config = dict(
    activation='swiglu',
    positions='learned+rope',
    init_std_o=0.0224,
    lr=0.00311,
)
Each number is 128 + 24 x the weight over its row's rms, rounded and kept within 0 to 255. Layers, rows and columns count from 0. The size above them is the row's rms in percent of the matrix's.

# layer 11 MLP down, 96x256, rms 0.156, rows 55-66, columns 0-255
size [ 93 107 101  94 104 109 103  96 102  87 106  97]
[[ 93 101 125 133  86 108 106 114  83 110 125 136  99 162 119 138  94 158 187 144 157 106 144 153  98 109 140 154 179 139 162 148 123 101  95 138 122 112 140 155 113 143 127 144 123 157 138 121 128 162 103 153 120 104 108  96 120 147  94 156 199 140  93 147 120  97 133 121 128 127 118  92 130 106 132 102 140 103 136 157  79 170 102  99 105 162 114 141  88 128  97 131  92 154 138 124 199 115 151 123 129  86 153 106 139 185 129 146 141 146 117 140 112 108 138 115  92 106 115 128 129 157  87 129  90 128 148 119 130 115  99 127  85 115 122 118 128 142 161 160 145  94 122 136 131 135  99  94 112 132 154 120 132 124  89 129 119 179 105 136 168  92 133  91 120 144 119 144  92 125 175 136 167 144 145 153 131 132 155  89 122  94 106 116 152 141 149  71 126 125 132 156 121 142 138 121 135  92 110 150 141  98 115 160 139 118 154 184 116 111 108 146 123 180 133 131 107 141 150 150 137  98 133  73 158 138  96 157  85 115 100 118 128 131 140 123 131 152 126 138 141 143 138 113 111 121  92 123 154 127 140 130 186 120 118 116]
 [ 85 133 174 161 144 102 165 128 151 109 108 130  98 119 123 136 136 131 109 143 102 151 121 113 114 130 120 104  97 109 108 105 133 136 148 119  90 154 121  76 154 180 122 157 116  88 124 131 142 165 147 125 133 166 154 108 112 101 115 158 112 133 183 111 116 107 190 145  92  78 151  93 160 127 150 139 111 102 118 166 132 146  92 131 141 114 131 133 131 187 104 129 107 112  96 116 158 147 130 139 141 134 119 118 149 136 182 199  95 119 125  97 123 140 108 121 133 115 117 124 145 123 156 149 148  98 154 158 152 155 122 118 149 144 108 120 116 112 144  77 119 109 154 108 130 114 104 177 106  94 104 119 148 184 129 105 139 125 181 159  91 107 117 130  90 163 130 129 131 129 119 144 118 130 167 161 113 129 116 165 147 147 148 135  79 100 121 129 143 169 107 115 101 137  97 117 134 162  90 132 135 129 110 105 179 123 158 151 124 124 104  97 137 144 107 128 113 151 119 139 123 129 165  83 123 171 148 118 112 153  88 148 127 167 137 129 160 128 120 147 149 120 140 123 100 165 136 145 161 162  99 173 124 105 117 138]
 [152 124 103 148 127 109 117 151 156  97 145 130 104 100 120 136 122  94 136 133 143 116 108 115 119 113 153 116 121 165 137  72 148 176 150 121 143 122 136 161 121 117 128 159 118 118 119 145 132 168 106 133 144 132 133 155 131 128 125 104 152 128 111 115 157 120 130 155  98 132 117 121 133  73 143 121 126 140 115 146  89 119 118 139 115 114 142 180 155 128 112 147 112 145 106 181 106 102  91 107 108 157 102 203 129 105 168 157 123 111 166 102 128 125 149 118  89 153  97  96 155 105 155 122 133 156 170 100 112 119 152 102 114 103 137 149 116 106 130 110 112 122  56 160 170 121  81 103 103  93 107 116 138 115 120 155 147 126 141 158 125 126 116 158 132 138 112 164  97 137  99 129 122 126 131 142 112 118 114 180 124  98 132 108 136 159 106 103 110 126 197  95  83 150 174 158 109  82 136  97  99 134 145 151 136 135 110 116 145 121 144 130 155 147 166  89 138 123 153 108 178 131 126 182  76 128 102 115 139 161 133 120 160 139 137 125 177 143  92 158 115 139  82 127 126  98 164 122 166 106 113 136 160 112 131 134]
 [118 162 110 113 138 153 107 159 171 101 137 144 116 115  72 121 105 106 150 125 147 124 157 120 123 161 112 166 136  97 139 109 123  61  92 138 170 128  57 106 122 173 146 116  92 124 158  99 134 152 138 145 151 139 178 130  98  97 156 157 147 154 107 137 117 135 104  99  98 103 108 104 101  88 131 146 133 103 123 119 131 146 127 173 103  96  98 131 122 138 159  67 119 145  88 129 144 117 155 131 115 112 117 102 139 185 111 146 101 118  60 102 130 142 111 112 176 126 129 140  87 112 140 140 122 124 142 134 139 180 129 163 134 158 132 117 105 111 113 132 107 104 126 150 149 143 128 134 149 101 133 158 133 134 105 139 146 126 123 135 103 121 143  86 133 130 116 102 120 106 144 130 154 106 133 143 128  84 107 111 127 121 169  78 121 133 121  86 112  98 122 128 131 156  96 119 131 148 142 146 146 101 133 101 118 122 166 134 104 127 185  61 116 133 164 131 103 104 142 123  80  81 141  97 112 118 115 147  97 159 111 119  96 103 116 112 120 128 162 135 141 119 142 155 149 168 125 118 116 154 100 107 114 170 118 117]
 [139 130 163 116 125 147 111 111  75  81  87 118 138 138 150 174 184  97 140 188 105 154 135 156 137 138 159 132 160 132 118  91  88 145 111 135 132 145 131 147 139  81 131 108 135 115 104 144  90 111 125 131 100 161 129 100 125 142 132 166 147 132 161 125 136 129 144 123 136 168 123 129 130 127 114 169  95 137 145 161 128 144 100 160 126 150 128 113 122 100 104 151 128 169  91  80 104 120 113 160 176  81  90 171 167  95 130 117 137 102 135 149 118 193 170 187 104 147 149 150 139 134 123 127 100  91 146 100 117 103 105 114 132 150 145 137 151 141 159 111 132 168 132 149 117 129  82 147 130 151 104 175 132 107 139 100 109 117 131 121 122 191 128 119 117 144 120 150 138 138 129  89  90 126 114  92 168 126 134 114 131 131 132 126 102 137 107 159 143  94 156  95  76 117  85 144 142 124 129 147 148 179 146 135 151 138  96 135  97 129  74 135 136 148 134 158 121 127 133  93 107  94 120 150 127 105 145 142 143 160 114 119 158  88 107 110 140 126 162 114 127 149 105 151  85 111 123 149 122 135 127 119 126 138 140 135]
 [130 133 125 153 142 116 140 124 111 172 102  97 119 121 132 158 132 123 134 148 142 114 145 127 121 119 148 123 126 165 103 160 160 131 117 124 123 105 142 157 117 106 139 140  98 148 126  83 137 144 151 155 125 157 116 145 110  95 115 113 154 140 178 191  91  87 127 133 139 139 127 137 130 168 103 144 133 141  98 118 129 138 115 124 118 150 110 102 143  88 140 145 104 176 125 110 150 133 128 143 150 125 105 109 119 128 130 103 106 181  98 157 137 150 161 125 128 153  84 184  95 125  70 128  96 107 120 146  86 110 124 150 102 138 157 112 122 152 135 137  78 104 166 136 108 128 130 156 147 124 100 145 139 146 154 119  92 156 110 117 110 146  98 134  89 137 100 148 124 104 111 143 126 129 137 125 169 133 136  95 106 160 128 132 166 130 152 112  77 163 142 102 137 147 127 109  87 144 142 119 131 129 151 150  89 138 127 147 114 129 129 114  38 118 175 114 128 147 147 121 116 148 114 129 117 117  89  72 145  52 135 153 124 169 124 112  67 149 137 155 135 106 128 116  93 105 173 154 106 159  75 149 118 138 165 138]
 [ 99 112 144 107 141 101  97 110  86 132 147 117 139 166  98 157 163 128 147  89 139 171 142 114 170 119 136 144 119 144 124 117  84 123 166  93 131 118 138 142  61  92 152 181 128  98 132 114 137 151  99 146 130 148 119 156 167 158 128  85 131 134 166 126 129 110 163 129 142 140 169  78 162 124 125 112 122 137 102 121  90 146 119 141 143 117 132 187 126  92 114 144 131 130 103  83 129 132  98 140 117 127 106 135 147 161 163 157 107 113 160 126 104 100 161 114 144  83 143 122 117 148 128 144 143 105 136  99 105 131 147 115 116 106 113 125 164 128 125 144 126  87 111 112 140 172  76 129 172 104 142 107 127 135 112  98 139 135  93 121 123 169 133 137 152 128 128 123 102 127 116 128 118 119 150  99 131 105 142 137 117 123 117 116 107  94 149 108 195 133 107 102  84 155 116  93 122  91 112 156 115 165 114 116 128 169 125 139 137  75  95 171 130 131 104  84 146 149 144 112 164 135 117 151  97 121 108 114  85 146 126 105 148 122 151 146 118 151 149 181 155 101 128 141 177 129  79 128 103 122 161 143 110  93 135 162]
 [161  99 113 119 105 125  81 129 126 106 115 113 178 148 128 147 114 118  99 109 135 138 126 135 138  99 135 153 146  92 112  73 112 116 146 144 105 115  94 138 154 132 149 119 126 133 120 147 126 115 165 124  94 163 143  96 119 142 159 146 111 129 154 124 108 177 126 183 106 143  90 156 147 112 152 107 178  95 141 127 144 100 125 115 158 141 101 165 109 121 118 138 169 150  90 133 121  84 151 116 152 128 110 131 174 103 135 135 128 128 116 135 112 129 123 140 107 123 132 104 186 127 120 152  97 128 121 139 157 128 104 129 170 159 109 100 132 144  91  94 119 166 141 111 121 117 121 112 142 116 136 164 111 104  37 116 115  84  71 128 142 113 159 157 115 115 163 120 123 125 101 109 150 126 116  96 103 128 127 139 135 113 157 130 109 137 137 129  91 147 127 138 112 105 159 117 149 107 147 112 130 126  86 121 129 110 133  93 101 124 121  98 115 103 140 128 117 145 176 128 125 144 140  76 185 148 117 120 175 132 135 165 141 107 110 121 133 139 145 116 129 156  95 132 195  90  95 145 145 148 107 180 178 111 177  91]
 [139 151 130 115 116 105 136 131 163 171 110 148 149 139  81 145 107 154 151 101  91 110 130 140 163 183 206 113 120 126 103 134 126  93 120 127 105 116 154 130  88 130 151  99  89  98 114 110 118 132 106 148 117 159 121 164 138 117 110 147 113 133 143 140 112 145 158 118 122 169 100 134 136 115 115 125 161 125 162  98 133 132  98 130 142 148 152 146 157 121 152  95 105 126  94 120 121 138 196 146  98 168 114 143 131 148 138 142 148 102 146 137 111 112  55 144 124 114 128 127 156 158 146 144 117 142 148 155 120 174 118 159 139 102 133 107 124 118 135 113 122 126 142 149 115 117 161 177 120 117 146 164 131  68 115 130 100 102 110 135 127 121 167  88 104 153 105 149 121 147  98 144 119 126  75 118 126 146 157 123 104 147 156 118  70  85 137 115 171 116 155  98 148 111 146 147 114 122 123 144 143 112 105 138 137 162  92 127 132 125 157  99 102 100 190  83 113 131 164 125 112  94 139 119 136 125 129 109 176 109 104 115 125  81 167 121 103 158 121 146 125 120 148 166 104 167 102 107 178 140 132  99 142 153 117 132]
 [135 158 112  98 107 161 103 128 153 118 124 115 118 148  85 118 128 111 112 119 124 145 139  82 174  94  94  99 119 129 145 127 123 133 157 112 131 122 111 162 129 105  68 149 108 122 131 101 121 162 152  92 175 146 146  96 136 140  97 103 103 109 145 129 126 129 119 113 126 157 103 146 123  87 125 100 112 112 117 130  76 124 123 153 138  97 127 162 179 122 155 129 111 127 133  95 150 131 121 118 123  98 100 129 139 119 100 145 163 133 131 159 139 111 176 130 131 153 120 111 137 157 105 137 160 107 141 113 130 137 183 125 138 124 102 144 168 126 128 156 111 163 118 134 129  98 166 178 158 152 116 117 130 158 125 193 107 112 104 116 114 125 118 153 138 165 106 166 128 160  67 110 118 133 140  97 115 120  63 113 125 124 133 142  90 151  80 148 156 139 123 146 115 138 103 111 146 105 102 148 116 116 160 112 120 143 139 128 110 107  93 199 103 114 138 120 127 129 110 139 105 143 158  89 103 187  98 114  98 192 139 118 148 112 105 110 151 166  84 124 109 129 142 158 133 105  82 121 123 140 152 139 121 119 100 180]
 [ 89 143 150 154 147 146 131 128 110 116 148 120 121 116 190 118 141 135 173 145 120 113 143  87  72 140 147 124 174 130 143 149 118  87 152 124  75 104 134 207 103 129 161 118 162 107 140 114 124 153  82 125 119 158 145  80 117 102 143 123  96 115 156 134 148 118 109 141 153 141 133 117 125 137  86 127  71 132 114 124  95 105 138 121 100 144 135 114 126 161 125  84 142 128 175 109 143 162 120 121 141 116 115 123 132 112 155 187 138  93 118 122  83  97  77 138 135 146 118 162 107 142 156 121 143 122 157 150  99 119 141 113 138 142  88 157 115 102 115 162 161  76 143 124  73 119 125 126 117 127 148 117 155 137 174  94 188 123 130 156 167 121 142 159  92 122 158  96 117 151 157 145 110 176 112 140  92 133 140 130 135 108 102  99 124 125 161 127 172 126 106 149 102 135 149  97 139  97 118 125 172 119 119 138 123 145 133 133 139 153 137 160 180  95 143  89 144 133 160 135 155 110 135 124 140 116 114 121 117 115  98 154 105 108 112 111 144 137 128 105 116 126 124 145 116 167 108  87 124 100 153 145 152 127 123 109]
 [ 76 140 139 105 121  86 128 113 144 145 121 148 131 135  89 102 124 141 140 162 137 157 100 134 138 125  99  90 108 102 142 117 117 140  83 115 109 129  97 118 109 152 156 114 146  66 144 129 155 122 135 123 130 113 159 158 104 125 133 144 114 138  97 113 137 124 105 186 139 137 126 157  77 144 159 121 116 111 118 158  96 106 124 155 136 115 122 142  97  72  90 140 153 110  92 115 163 111 109 139 112 111 144 149 125 163 149 138 165 115 116 126 156 161 107 147 145 135 103 132 114 143 173 134 142 141  83 140 153 117 155 122 121 137 125 102 116 129 109 125 138  89 134 119 123 126 164 173 146 150  82 153 116 112  85 142 124 158 138 131 154 100 107  73 107 167 128 125 134 194 128 180 130 112 143 113 114 121  76 107  88  95  89 121 121 134 125 143  75 108 178 154 133 117 102 136 125 138  64 153 161 131 121 112 106 162 139 167 139  63 156 132 112 159 120 121 136 160 126 152 145 173 103 133 142 123 138 159  95 133  97 156 117 135  88 127 126 132 180 140 107 132 130 138 142 132 146 121 105 132 144 101  87 158 119 131]]